Part of a small language model's weights.
Architecture: RMSNorm before and after each block, rotary positions, no biases in attention or MLP, tied embeddings, capped logits.
Each number is 500 + 50 x the weight over its row's rms, rounded and kept within 0 to 999. Layers, rows and columns count from 0. Numbers have three digits each. The size before them is the row's rms in percent of the matrix's.

# q: layer 2 attention query, 576x576, rms 0.0379, rows 423-448, columns 360-431
# k: layer 2 attention key, 576x576, rms 0.0374, rows 423-448, columns 360-431
# v: layer 2 attention value, 576x576, rms 0.0363, rows 384-447, columns 360-431
# o: layer 2 attention output (transposed), 576x576, rms 0.0359, rows 384-447, columns 360-431
q423 080:473538503499510482544521482556528537516549477524387418572563537446446567450496455575505566574474509408404470557567564542522439509413563470571544515529420537516531551486454410406552540528526579446518560483553534465556
k423 083:466514500410495529457512476606514539524528488442444432441479482502550477576416410500505465429484486500520513490459506465454573514477450523475500475577467532478573424531558585469472461420584545453482506499474460427355
q424 097:544568499419390474479482434469518449422472547507506527531584620517485560470527542450539496460490526390522442464454475497464439507556468478543502509531543514510521461462448494502569475488508506521553462489473468475547
k424 094:482415488518605491470558497503435459530395465544404471495443553594524464454463515457559565585552513517505434430501437525451511456510524428539499576524544476441488381515488588519465518525575369535452494414487470494551
q425 089:529439510416476460431514522559518569467471512562595515489570514475465485523541438469592462468501415437553451461552410406530486520582612522460494528488600520658533426416538565541642386481486470516435462455482496556497
k425 088:503599548464485545392526489478502555537465511550538439465510544494510575488533551393564478547486507526526546501537461510416534555519481451535632641503461470562505454537520545483549425502562476429459627490420461535461
q426 086:547536568556526492461556631488484539512476482548513528514521460524537488451578451433481455600570500384581501449507567484505550457522425577476492508394537472527606500533576503451532479456561488515479570482589465464574
k426 107:601551448509506460517471444518582561557504524443388537455523520426483498436495499466429549510438499547521402508420443512512536610440491480499471451550491501628543563540480485460390543444382492494551498475445407520521
q427 095:491532491589558550537506570518490408496439425544446374599429569429518458480497555531478463538454418535594496471476499480456467509444475455510443486466482485530582455561527454534446513537484572543504504469539545541415
k427 104:534421533518463510502459446564571572497488475505480478544534523473473439556532496474487553476498457431498475460482475520546517541476483591437456527476483472555544435509530500456531560434507523539567537585496521475476
q428 080:460460461511477411562421470491515501559438446433529486408520490592492461522426503500481491432458566406467537455498364466566404562526533500457512508563502524537370477468470436500466452419519465452431534484402497516482
k428 081:468480555519445540478538495501470539407453497555569479475556478546503519488456539414575563442488484518532614482479535555430394382588553447480381462597542490433422545486558533542492481528504517468473561490505510545419
q429 106:516454534459419518510558570423451555446525501562493483525411490511440548413534516429547590549490431496522591536574497425537562436551535556550476517493430504537554528522566555436509595494497467497560525498512509474542
k429 108:508501518552502507466505492411504531410485383525436404461428513432498513444525522455477458532532411443573541563547559418480550529460449528475470501437486562498549453489542482501466562475448467572497591506493532473581
q430 087:498506558544432464548514537510496513592561423390501499531484517524553587477489482507433417584493500496447509504500597628484545513516420494530560492547434503481587473497465473440486504532502537542535510415527518450432
k430 077:563561511504530407516461467597522454594422498458535547530576481555570486491564462527475571427498551431512465525474430559483495527444434507565510424471456567554438497444422536422523480579498441553544516484524538500490
q431 088:429505472536518522534463494525529501663533484520534472477530537450571506489534557503562439552513528478453479559458405537581486555502541526444553453506573416545414458430464494592522501454533504454608536479463580433474
k431 093:521406533455541472479494377481506495477446445495589479446454536417410451601473502463559358464524565451542530567533510563522399514422562505420598494565552484560442496415505450503575470447502445495475467482523564513551
q432 100:496458438465521497467556475423435513505495430596467579453532471504520467521542455528451438424426497547508578447589563542552536445565565507475442501506449477432466418504540608432491585492450509472528470507543513399534
k432 097:485373520529500455500523464509522477579554543533505465537517523480493475490532649520503512479525528520535541457492458514568508456514541623465577488571509383528518567454559503489595547514454494454540512454463606451454
q433 097:481518447489556559563504526522541592493440477516466473541499569518497422535473583529487638524519467435509465521484466498445425436541585428433426527484596535507492459403454550474533427499476409483423597505472551518445
k433 083:429479446460487539518487592401406560428521539514420504510458520566552483459409437474518479465430489601543448521576479448430501460588550474553502605566515472478505506439531602563499413388503572493462469476415491566537
q434 093:490437465505542574476475535502533483475473484490574494507390470469407576542523448484484464427465488430510479467506582489495525510552588524606498438573514487435493428518502575495495518489478479546434476509524469479506
k434 097:496485417426493492538517536430503463431490538451542541494503564488471508448553581479421518509543503511502436489570494493501576500446486526484587551436513493595537548490515517454523545464417388472532557523400484497541
q435 089:452533459544601495531543577448528472531459475541436514459512503514552442508506489507430518467602475503425440572619470517439578467514569463524431507500434478468450492480436533502514493486586556429563509468516481528377
k435 084:474475455516442528509507548453486449449426481532500585473520402470604423527504541481471489400595531544477537501560540573533482421497498470550571435499462512465481467436514491428519548532514475461530460430434476508450
q436 103:518391535567486563409456475490498572554443504433465477585507536509517482527492585498427575505513516525486443456468488554474478544555493487385539553470487514502585439449575474519569394516533504477472442442479525514438
k436 098:544510500526453529483442444511583409447479508537524421566504501528481535526560563441504582476512449516557462472472471502472543512489569548494454495502513483505506438551494471552555407480546494580523541491457491530394
q437 092:538460527505486494465568559393430416575528477491481551415363496484498457425583439524504546531495441575431554503568573488556431446504506501520539531416558510572609624493555452441510567591480496475443570491438518484421
k437 101:505544498546427542398558513490518609475472432459560595472414521496495496560448472472527487537411463449487618496507596490529460436490505482476490551494536525540519452428506582558580536546546480536404585487472460516462
q438 099:503479531596444520450453498445589500525407473474501484522605584596524463491443561516498475441563454386466421471479501519483560465512503370397488433520523489507513469420453569524500395528587573432545597396494536499361
k438 093:610558510457477402423526487480516468570437452520587408556528544531486518468544505495492485423564444501486458542407482527451506551481517510477481515488427450576491437460456439459539450563579553410526407521478595524438
q439 102:515500486539529386465560468538481466462537502608556516497553539559489497467513491492540419559504462448544479407485549490507483533467516418531589487544530548503460570387456480530458524500507596464493651399534593519474
k439 097:628545474471480512510481500522541577554532465501474517482516447506486438551617428499537577536487440452383561546455542489435420505398468445482383454484474493434484561529472481554437499579537514490483581496451384518549
q440 077:492482508573516512404455536483500497604468485553483518406617487533585474474513536546503414502555523520441514542584456492464441519569484475452489459499584500475507464445509580506524404506517488481557535482502549486435
k440 122:476486567442454578396482498492523589521490456514634540431475452508478456531442455392538502517446479575484481463480526553436449501471526506476437527534590405506488494511560453534509475523517460452484487534501522487493
q441 086:523473533400424463551498511477486451486524504420501508477412511469417518552559439576563495545456425547536463473376576464519454573511500540553472528475468441563531523532630421558452541477447537550523403622454483497653
k441 081:567478412572539505472508528574579421462558513504437550526471595455412528540584479566503462498499490499536512487427510395573496461503478490425512550419537512577478480573502502551492538513550503537512479491497553420542
q442 100:506536506342486543498565601437469442439546491453515527519480493474410549417487568469467523401471402499508483502480506512461546530463553486536541608489444434507505521522499459565523461436547495494571438403562499534508
k442 092:547457473541478523509542523537506510554448494424469486535380535468524510502442536424477511517491594545503550473500510512467513576557460528444523557528492414521452433509504479455462434479403456423499429467420447438521
q443 103:430508450478504480582472524560518539490515545486526547475552515572537543459400617516522511468520619526555470523567490500447434505507514491463453504587559537461429526454437692483528446535450444487460491528499422470502
k443 099:481396532484447550518512469454423535508529481515493570459545463436543476516480546572545513590514620594535504472556414394538581454582484486537546489445591537408483486487559693517456545505446524507465406523537554587525
q444 101:423547487482519528483362438477496579453546577438541507481453592482504531549393538447456444485486446497527435441429529536446503545437531570548543547552412505491515445563580465452428491459568475506540423481525449507630
k444 102:511539516474545521547496455643528409489445551513482473389534511521530512458481524483486560447482612510531474595488550514555548559501481356525382521524529461508451480498552553477512475422523550463498517522427521512497
q445 097:575450482545471556477521525472464526404360502497491554519550465525544543488398510473519466459495493523489605460441520508545563516418418467532561440570508479454545458540475386527553418482548495416617480480535488512402
k445 099:567505507505580552460484615426418519430438439380513403530480440493498514473477528453447472491528487516465489482410522543574569579423510547438468453444528518571490466590515380467404517547481486494485480603518480467515
q446 100:531380477529496451461438437507561493561537448544575473495492445483475489515612502470559541605519403518441463524467483505529429514511550468381540554414637504505589382413512552468589478477471494594405487425522611417543
k446 099:518432511481467541530505577553583445597642456583464477444601532433518526502540511499465575486452461500573453463536403481581479401465448506511507483465518462400575457383520579545517482418468531557547397489423475504510
q447 104:576368590449466451490504469548499563628510500482460603440487515487487554580477505539502558552464422502442525506434570598531455518439515498415564494444604465541483509461573477488574482516519471543456478503509474479548
k447 106:505443438402453410438570586540486506604516476476581551494504520541481633542494527517400482550512488525508421549432434428542412488409535397513460467395590514567533512452517504474582475517445558491445498533592560481557
v384 084:454409476430472457487478517465537483447473451603451593546465534455567474471481471434546630579474509408459514485600558507459468484566492466526474489459548446521499548478584474497482496529549557514458556580531579438510
o384 084:574481554561555511491519464429452565453628513433511453507487520491513518526442490508427483475521440572506504466394463525548488533493478501536498719508437573476501476563477366401506481457547501478510447493531405531499
v385 083:418529530494508555517534510514464479426450564437458543492484468570515567532508525540541575427467461475482537524506553523461511542484432544519413487518527480536503502453547543488522463495495517529533587490426463503490
o385 086:474469474478469537445459522521462519534435505512563559468496514465542571522597491429505434507496502497517490543459581439480508551552504455590521492543473530483580535514436422530483481489491513499559368510529540405466
v386 098:552498541488458494476505552516390547449502595457469475456471498546484552491521543565555514470521461398468461557498448465558498416506521522493416511496460500458473501455515519547512477572628585477520413566411470459486
o386 099:547514432497533414529471464451578534525507553434500566501475496428517484472528510438524551514503488505487502573543569562556484492549542506532519554524490530517545572515498431453439571524461455452517575475522442557572
v387 090:492513547450495608533551540517583503516530478467547585474437449508496516521502538457452580552503476522533540480547501546584465466370545566528436513514401580533489523501487470506565529509656503498434408622468447526468
o387 087:460482454506589464520474440474544460542511584518515500497571562457435464450516505506524544392546526368536529540519444508484503517575516478484548356486556398503530510534517591534551471530450508483521588420567578522525
v388 085:490462508415540558504556481491556425508494470543415568498545470495570493535544425464535512583479508463514457590537453526576445430571426471502485476492467546463486507484531512480473633514483426429584514514545485439561
o388 088:469445441646472549398464555415504529527427527479556483525509588527531488474413580482437522462573567465510519448449506443507534456520565487477527418514576450531453414465524604534579421544455502519475577453406590456478
v389 095:470457559478511474494459472554386461502565425615468446432505480500539466503510489575459494522471395469454509473481479558543523503525472520504485509455501479494533595520621475523515479530528513575552511533449536525498
o389 096:526545523468498434517541514500513508499512494382537546489434489527439546516577472460488487465458498614508592576484480454398550531471477484559507623486449493476567524508416352448469479445486453476457455517518398543484
v390 090:510508517560468487428441488460471526490507540542580447496540492460421402497522489389495407497546448544575455409358579529497587470536490504503532445462557544544438476514491591560547443536541478537488430444573525478503
o390 090:502598463498506521513579403555575490498591509547436530521450440470554548496506486534542555589493502466478508478548419555477460489384499485570452568448392402523537543516440491479395538584474595469595521503406432542524
v391 085:573529427545497520552487508506543458548474453477449562511519461474562486508493513533490616519459517434465464534501603489427467407522549441622537553497377591472482450557451459521593551585475507439500491493430500463483
o391 088:512550585549377480516440502532471489449571541484522570506441582512561493498451409507546473466529499499515496446420483525585498517485504485439493470523593492562441540523510514564452472540495469465514445542574531485491
v392 089:568486534474516435486457486465598478436472570573514448367525464506531417435470472537531527564484550558504597515520573484424503532541444566453478499519564423460480536515508538526492485506538471539479544519460466501618
o392 090:441439482522452475488486578465445499472468447434522607616449491563522537473487584438491518468448473504555440614489472483508516469502434480561461448429472458518515403536554494537554498451460531445497430509510506478347
v393 093:535511495458463496427499532505567461497526602459492576508500563543545635484530497429526556496504533439494564531532505431432511538506406520469511523464557517456513417515486442554522475473406465477467490573496499473476
o393 092:511467514566551466528535467584492526422512412539551460526508531487426433480465520476458452456512505480428494557521445593570513513518505509557536426499450566522403455507583593549477543555546547606497489498472527484477
v394 094:519453498576490417495494481494478506452547471554507520537454570490433430493456524615535386515476566419508457637473530573480499497464551599498421493514467493551541602572459470515484396570555487430515451559519499496443
o394 096:470521495445475510534510504445533575494453443445593513492472396539496525545540464491506574526536430569528499423527507568455494498505485527535567603471418499530516473435510481561463500489460422490417501498514433549555
v395 087:421388470502533484506551579583473467465456492526454551504450493551458343499388508461515626490525558515464648536513520550534485480460457462549507532560517529645517559420491522436534536453440507592472535494579447432452
o395 087:538476509533556570417557521383499570492478457426518502526512491471473637460544448437485563475415461460521486509561494429478559481527596502518513567531499403518538437555617430478457427533480558485471484514525532535491
v396 092:613507485592509554488545467493530512514552513355531493547498514585501480487459513459492496480550511489502473436482399524624448541425522478474440586540423596484538445595567454479384391404545541468606527453532441422485
o396 092:394475486416518464518540468548499449502420484588408456507534435519500485453518513512466451476415575496550428590560532526438563439526453486490507528492643385419413476503405470524528591585472439479422601527431498576579
v397 094:471535440547485501530478397482576589518542458485536477519568601510487412482529517524498602505537478522475461488463475540524459512511544554545344608483399468490506489458481550552493497485431528461474440445421522548467
o397 088:472519572521498478454496473602417536580509513458495543464462461537563548461490496482533506412351480486519512471561486504482518504527508462454558577507572503476538488506457353430471580504532508510462575604492470459543
v398 096:515520478422471469552556449434473414405545474514465537546542506471581503505536495514479594504488436426496550545536516482384530519415488437512518478475523493472531425545516445474530522489545576453478422561510524465492
o398 095:471397454533539565496504607433407520511398489519491461453450510525454451496525519533430454512586488600477507494454485519575511473502516521538511367511483516503459472460483574537458445534430393506442601456466579525455
v399 092:532571426572450450462518519489442500463476464554408477492465527542482543419489550559489365444476505409506481442449584530518569481519501472627526471509510506491472503453489453524598469529490461488513511460494551472507
o399 091:502509439478527476525487559462524539420545505465590555404522573504493546501527549522481522457526488514515413511541418460530402474483451453506411423531459612533359565524482547555484538489492454420571539527500505501528
v400 092:483557445552468461520481452425579469447515533505493457485452523543541545462564560556530392450461467503522419484465550565560561412486532542500621523463486458482565421488369588539557476526532463496637403439451517504469
o400 083:518518531456485500524500569554477498543476528464513534504600502513546501497460466453503510504620562441533487497518481438505453527482553413529429295526484529465413510460477619513476570532430506515478515539503560423538
v401 096:406550432499454462612524442492519487559418444562443470534454573479501527521484556576505492389541517578463449535520600605485533459409537490533483525505522486468532416484403533516557509532460462517409506522490537457445
o401 097:515429490491494537407434585501438553404404467485535488451536486529473516491567472460506481593416551488624545470510473423521477543533505494564499317465536649460494524449536538532489461509488456530504544521475542469510
v402 093:549513578529560525525436527535534542456455520652496479447466502439517402564565491582558423514508548566520483557521463494416484569526499521556409440540372398378474536534607449526583467599612456539459506581404488569530
o402 094:506569494398489396521404500403555515415398551440510466568445509560401518414505549539496590486525492628494532533540534517500557452527544522462573559469523502555597538407489481482435513446462501531461521434601529519467
v403 093:580544404398482464489534481546536598501504432464449513528540563507487516449480499498458444560487543475483524455474468516400536543503487474538542496476482466488609563467510401487573454498501473486476502444573539435440
o403 095:518570515486508542524516568496474513436542413485544482469415493466513505498565465606499457546505436571470557526541496457537427521461431512514483489545472534480465496502413454433497466531429508573494470622574482555466
v404 102:476460529475491576469451545503414538603409537506548473463465488416473602471547499492470453415501474554521478460475543495400465492508502517413489533491484537494465490433496543490500518493437505506454528444460583537558
o404 092:533491540448467470486533406489561498489569526481439474535455484508457528488509536483514509571421461506488479532531501529461552498489489503483434693489534542510586551574468385474488538462522473506500487537485367484500
v405 091:350475524460461483499512454514524428510401499540488494515439472463468506436558499488601496493512454403487474590605577593560496508529462583510508508436611575481515547499455467550541512452554493555502478561471542550473
o405 095:576500530529479518496517486476444567520540500444614559439481470522574538553531468478387534499577417479456531512398511482511570508482514579497600572500403384507553458569557466449510430461440555539556422422587510406520
v406 093:473415492563460531462507525446555490504534488463493555561430523540528540512414462450432496455475492463503522484480574412481439533589520537518391485424382560559485404494499581493415512468374510513416584494463488495538
o406 095:504535454525407534523523471544495562442532530522494487463538514517505485537478529437568485507534499473520427476507470566497575487487492413505549527539524527465415469505449440490500560569480510455482464502455488529505
v407 088:645467468492521488529504574569473407415465448373440586483547579496583517383460566507465594564475565446498460520426491523551525422435450499493596519491530460540596414483443565547468565492618516569532472476548529487443
o407 087:407587494506499460467493412507545492542512482556520529485526551449416513544559468492531545469476491495481487532474510538467425486497525496511487350559564499446442500472503463481509417522418469512502528541512529526515
v408 089:496484508397499435433508451558558451503457465506530535472420623460573399492519423426462485529478419543500506392608548489495507478568524496526459534490446385471536459520535473510516481509574530438551419490377518497562
o408 092:513541482548489560549421539548413554456614560436531486555495509505561556516507543565519538444367519482532507580450506491500518499489451521541557568518433671530572503493413383411435473464400568582436455559474459528473
v409 085:528507382464566530502522432543568507488422457583490535518513548426458459526559567543463392498482508573515484563488507507609514550489463472554474466450472538511474435471406519497485506536464394473514536450543451548560
o409 084:465537553581437529529467515521451494578430500480523503436572515529554532472480549556467497498519523426453507404492435495464359536451614520523521308516506390560456488469454568627546467553466456509534564515498566446433
v410 103:467410591518534542465502462565388617533428466483540367527502520394532521517489502493500394446500584490520565507558460537422524511524506500555431487503489494453448523479471452489462517467512591418488552544460592548502
o410 090:462458539503508465481470446497535505478540512499502529489431509477512521539529455483490559547430457582480508458411501505500478504501495459482473771458482526546563548541531374440503459518519496491517459473511394490517
v411 103:631487475575470533522542601494471434447488569502522577450525571505478620542449521387435532546496512470510588478493484518564493454546526469415616562515526504504536491495574537521444466447589409603554559490537418408562
o411 090:456549474483548492456475491441482470578467503517472523482549541502515472458457492553530463456540580413490453488525540556505452484456524475596501269517532460491462455458496602541510469553486529459469469503525574469460
v412 099:514446501440528417443522514496486574455555519488475558570420514659489554532517483377550537504431432423464501458473479480531470455533463481455523516518511586554555481510493492547430600476512502404542490520581493475498
o412 102:488559434538533597388493487541477475456447573491517415465526533443516482441531409531479518481532525536488464568564468412417509521495475470553509482504407490487477427521486429436555428517474539603549425505482519484471
v413 090:528423593489555513474549473442531508522448528550493478450566507402481543515510467540527458407469534609482464572574484481433474550475463529518550437501460477446439504438484575486386563572472379471443510465438551485552
o413 081:504455500540465475406451506469514608484483410444554498544439449461506474494490550445482523559448479559530568420446445536474512492491502482506466687479523567531534474506513405488532453503427538496491495488444396471494
v414 093:543392547418443445532519492527432395485577488518500594516489537522470494476510495523522488382471482506479534582486472450541510540399544564594556519507562488590434506447492497487480578503481498510531435551526498591517
o414 093:428547530559504617499540533521479581533399506499541412546485593428420498507466486416470493453447477481479581462512517476406518457587479517457581369530418474507572450510561494483466454601488536549462507450534544486452
v415 091:556451430415499513549503503438509501440512509361458465530457442436510438503521479539494584471508538434466446493562517494524476478500543491481537490440483437479521463499426476486550531554460576467552590482455511470516
o415 088:472408522552552545439426489508494539616569500514546581499493516494489439427556504460401434405519473500481478518425363446536505501469540402424509481509468581445525552494562405402502516398486498485530500481462474468461
v416 087:566596566503478499588487467489441463475501490468553464427575435426468537524522445509533490513514569408458453435619455366479484563600576460390506481552570348456487511594536520453560535463612477459583523510475550445532
o416 088:498558469451551474402449532400521461531422545564370532522427510455573415456466534510513476583593533504467554406382606527573569456491523455468427461408472459496458436392519525488488487568477506521412478530512500556495
v417 097:563485517497486434478537451454512520534538471581504505533547516567552597435516500453464443481507494514524396422515644558486539383484484551468558483496536441540538539494509664557464570517573594428450474512582610474500
o417 096:419531434515534556495443535621549450414400529475452503471453453478446482532530464518509548563507457632530517509449336451541450543515490440580446439430465595478440405488436449561529434577424477534556543537391485588428
v418 092:431462471538505440509521548533510461499408456493532634579454569589454591496517530576516491517526554486492469586565423534565512499504497574570544526524449527545466474496476490539557444531375434500550561460544470524507
o418 092:547587497495463561519496589481468501408490644503551438421523491535501445517477471442542476457519504486487516470486530489454411470513549500443516349524511445442524525486413544569476511564513437493481506541559601496523
v419 090:495483587502498500536481580417409399562507481455453510511412536493463560534404549520459438433509519523481604470495453491532449452460454539518552537491468482535561491478571547519473593546417637539488467588594516470443
o419 093:518438498451515556467502470519476511355361468520528545533530487473489513494511433470573480425527519479534446504426486432455579564558490482493556296469473562506462405482497478502556433592483537486512507455485572534526
v420 092:540519534536507565465508490577511508473524445484608460506470455469497564472546515572439564495470487511450469498578555521455488475450506490456456510506531578492479513563485464490523524505483515456494494544444494488500
o420 091:507505516498468438505482580432461444515450508507420526535496565497518430523526532498537458461588506423521493532426551498507502515569522487515485325522547432486461509429502575563615478532513523498476521491588559425467
v421 088:515590493553440462494526549540498480577539526495477547467542646534498587471520485487534510474544425416460523477486492556485554416528482518550530512467513444427630458481547540473522413499532505448631427457468516431501
o421 086:491488494472456481580485542550483545365498480473594487443455461510490496478480518481534416545442563499542419615523548384524483504467422488557482488541512502439461502496446478589496479561446480516426445595520482472570
v422 093:550565510498520519590500552538435550523468439577438478539437526529509570504437437460522450484525467552500452522475526558479508551392581434528530534500419481477388492502430509506580570498513539520490484489515581494539
o422 091:474465474521510438511462499491628505403514591560503457474614524551467549498464560510559577534539540582541418526576488572556521459577476474477436336496564533474450508428549634592539422523459506541430606519536554560467
v423 093:526537588477534491482557446506552475551528510482503432513505567506453482606463522411564494465517488492481509522484490465502496546572519470461522528505545371470583447550599373510464468431566505556551551463502471437598
o423 085:499582485490462530569511508505477441494517503485556586536453424555529514441468479497509490476488519465507478540522567514410517484509390586517432322503472564441495500484452544518442477567468487467385421586490485536464
v424 097:545505466609502497524440576470515419465506528499530563582506491484449559428475509483480497497508544468500504507473569393506488470562489494483533465529483593511503402496561514498514479448487440598351564478553507515456
o424 097:446548439416541530572576444479536522534512552543439386505554539564534525521432531538552496495506600385548373527525468554538449472495540502514497344524575437514446494479460534540420555591491565515553506558468541498466
v425 090:461483524500490472502473578439551579593502545421502526467493462533493500499447458508513517498477472494503496523510588566416524462433535520584435492509541462504503505475514514430539492489448544486550485516465561509454
o425 091:568513468411463491576476509565532476376560562542527478479464556441504568516484590449545424544467503503467452562435446493589540558531431516467538605494485531461434489573435376571479512464419536538526476506489409495561
v426 088:506539501517548486568501596542469410468508491404491548558527540569494568480464630550496547520542512378445508498603470663543486419513461428546475491515529569501505591494599326512513529479437510478560514481550525444468
o426 088:541499477476484419554515462359461505500465433488540506410447542499514458471585414365461466464440427525514502571496531417473496535507481528510495535550500474467462535564543474566567462461505386508497508493574494536515
v427 096:582437512422475530537577532441557502598370505521498501535456528539508462610474538480487566583560579446499452477547558498501504470505519542511450480490503492502482523564424460498411584534505474577418516525522512497442
o427 100:486584472606490526534375478491507562474545487482545516492477595520462589401469469437546525482382409500486474505531426534508571542562413477540487368517505533536500461435598414479573458495520502387513556472482545514586
v428 094:584510463585477506491537486448498462539555527519470468547581482555538563463484591507418563457523476566475472464449395525614559519429437499442575543566551493404551513495466543560558550534608335493543456532536469458557
o428 091:443472491474513549470537568544458511502400485489507495506542507478421518455445492558554461396504611439569480552572486467348457456527490518551512284546466470554383454486478573504446535527517575518468599493536601504434
v429 091:465444455548478453433533520421522440453613495608485523441516507484440494534501454508456437487444508503521529479503577430478487584477531502508530469477610485539548525522427525494442515499481380558515511521569459524539
o429 087:468515498426502513584518558534473509447429553411508520515514482449450483534428544545488488470586579436505494545530422498467474475505522520563510319521413503508422523483502563489553498557511569489490530450491563486457
v430 103:549501405550474516471483481468558433438507524478444494468526540495544473435568453487525416564547484395517540501445514527636462456555503522520602470445479530495502514477454535560431488592555449507586493402518490445529
o430 094:412492473539493543526522539511476466594406514508475524460582531513566506452452525489426525441536543466475491514496468479480443498427579440536526271548489398525456515482472600577498507561453524443509553525457603485433
v431 089:494455518495511469493532485550521416454516560498461595517548511573495629512516439432462440550509465466513490460384468367515509534420530500446427485447503433523497434546483494529464483494613504464490466560561440531426
o431 087:448598411520563557482477499500504446538478456586484437505463544542459470421545542535479598453537564476510501533538508562493479459585545451532562340512479399462494436430476583515546545582507392521509550497447618464482
v432 092:508502529555523511516558537464465477402500474576541488514563500456537522495502508610385484439500580476467517513632446491494542511507464536562516497491594485423558515540503552453412548469544511546544497426497496453477
o432 095:491439481426499483443504457433501560493502423463449511450482573477439514508524577481545449545545425480503459549464504446486479498520461530544470517466395615482477484438554378491598509488516544508487534462551415429525
v433 095:493506519486517517559507582440567505563463462498488501440596558384514529449490487475450676583506556461487461470640475504441442385509522528583505511469580474475487521538491531512499553514504444596572488422499513483540
o433 095:493467495454481447508434484500438473506605467458437519521530426407504441533452524622486453454494459537460512465412441535643546554537445440438455523516502542477468517522506393499579536487471532402479482520526478466486
v434 093:530661440478504496523489463519507471553521508430481510595556499528586616564485493444494536546511490435488564614436492535418511436565455458592506484497413474463521384482513470505542473476443539400540432431534470497484
o434 092:500459549502454502503468487492424530437544459541549539434444487527549449508478501538464383553414580510417454391501568567602469474506455576438587612452561514541556501598403596580448515460497493601451488548471463523511
v435 096:517525494456522464498503508568501562450561526433558549599398502502474463492441452541566462562515566438543476594497456474440528571554465479561498474539535403558513558457489503529488433458460492491497576600616455505526
o435 097:467538480482523564535510506527521492561463533541374472460511435466477486523502538586494562539554500552453489397492454593623421476477479523445508594465479397566555365543534533505527507480493529482547484455470443512452
v436 089:469530458530457381476466469478510500510663482449446459517441459470403509401511570575406393506465474455543424448431513465614532524551471493506537443460490448520529587465481478547504529503449490534470523574568525522501
o436 095:566493505410475526525573564494445529533357510492564575484504509513540455531541406516469595512573518474545533457543455442393486491446509483496472397533434449460496464505474634501495477497466526440556534462483576525451
v437 085:491547494481516464469496487548518562391451555547505500553432474550575506504499504459536513497530461523553503473478589444539513514464518469543427438481542522511449468460523430533538486537568418516431662525586522499543
o437 087:556595528549499503514448453462453439511531546550533480484478508458488528425527440532504526495545441611408531448490460518476444498500522475487431522552483413533524554501459563511453419393558499426551393469458452531457
v438 094:458571448545488487567515484475471446516514453484429460450461531428464478523552459592560544494476521493443494475512446577635501435465551531452543523466501519518463544519582449515537501501560625467505449464483416477550
o438 094:457404505429483494510505524479456521492487529450517585464499389499462426532470532441479382556461536523549587515504607450466477528485497603440474450517458563477510587463510568461461536527509416507456595481489606566513
v439 101:599506556518507535530607512538534490420495482435531452586490495525495589501574476494479539479480520477504478558495523495528478354549465436470525554502606462440503543466562454504535509494537553479486605504465469499501
o439 091:474499472515533458506457517492534413554461539588453506499536607513450495420442514501545405490524529419521515508514438471531493545499518451506412268465457483502440483531575556561531459508533567477533491525531575476502
v440 098:459451419527502510547479547528649445514404554541449593474530547494536476368493587467508586614519498452435601568501457601485503434454505455416611497443525533515508409499527537502552509400469436520567480426578539437545
o440 094:511546483530533526473502535496437463553428450513496472495529516565474499525426501501511531448505556487540509557461538474534494470573549532554517306506574465503407470474527558569478495524508499499436579571542644428472
v441 087:561478528534528554586496578516404516501507530415526610437481582483477485538465548394492618534552532517499512537486481573542500358487507449418619562516511581483538495405574491477535497489492435549544582442421543498478
o441 090:519471466517517490502592498445521529426560556505489532492506516547581483443423574503541385407511502391507440526562532497499537506512495507574451355513485506537432514576484552558480529550472572452444424523548500493569
v442 095:354451530438473453432483467402512559546488419619412488471500556427485536527483470547504465468532511503512422489505449455524518495546501502399465466460552498517456540428501568497426530545504481525382527482489507542484
o442 100:536436419471532549546585493551543467384606615358521490526497508546450451527443611423491556524510506539565511526489450513479465482424496518549520646565444538451541492491404373492430484429497475504454463499426430490497
v443 096:453457619535515572480495519576341542508452494459517409458519466437536468488490500429532491493465524437512548525592458496424472459555494573432495485525471478483485533518568430507423452439489471505515499500436547535409
o443 087:503444486488489483457494434429530566515592475516479509508429451523517558498489458507455463521396477568510540438453528476493516483487483516504523714505531565542581514511509440477528474465509481516450485491465388532518
v444 092:449386533456519500493495555463471533528437483510532448460450493432515454484503520496487394390517535513470511539507502534416481488511459597649351536514418597542457548438476542474463551536497528522490436481482531548510
o444 090:487502529516473491440446437521538512467560488463497513545473496503490508563535498461545504536430425563491487456457492509522550500455460537464504736471516509455562473507526385411453490463499477477496448471535407496537
v445 092:578530478427514423508506493509421540494547531523515555535526532576540571534481508480559317419483476535485520505470492498545517508412465436494562487502492481603499552470575442523376495462486505534679440525526569446527
o445 091:486522493478500528516562576488449521486408474482566402401448507465478485466467513479485534527435527504473493553486425479416439433483458479477460351515539507427420419533421566555528418575491415531404503524475563583493
v446 087:474609488533540519554398552585485422553356580517548490479516545475481595541502477580444451424494498487567504553541493572469535485501511545486545496536519565478526449509516527458547498487439489549461470564543459565499
o446 092:472533502526471451466436419485528495443513437540419479487470532545481436466549593435586535572446508475424405537520597499501462494586436477459459618482512466603529526512557554623529540457561485506554555490532465420529
v447 088:426506488441580457474483444499576551575559515464493586467480492413434527367543477516575631516516473469465503481448454414486463527553534550438456477482546523425591467477533477454583546473482505504411519461480487500473
o447 092:519444419526478595516512562493412468403583513561500440588440572533598499563474546535454445414629536385502460523503499446622587537445514457486494438516409586470439489513410483514436547545535593493561484467453450517457
q448 067:507456406496422501565487525462516478437463565494447496578475409536450516389444544618612489623570531476505494521498555473532530610567502414555509460540533571443525546447393609561501519532510420433502545450507470453466
k448 097:485595427549531465578508480477508421561538585526424456497499478485503470519533478526462490482601497437433544565544490476458584489575500490481515452497472548434558472539466535423487501509487511536517492435481485438500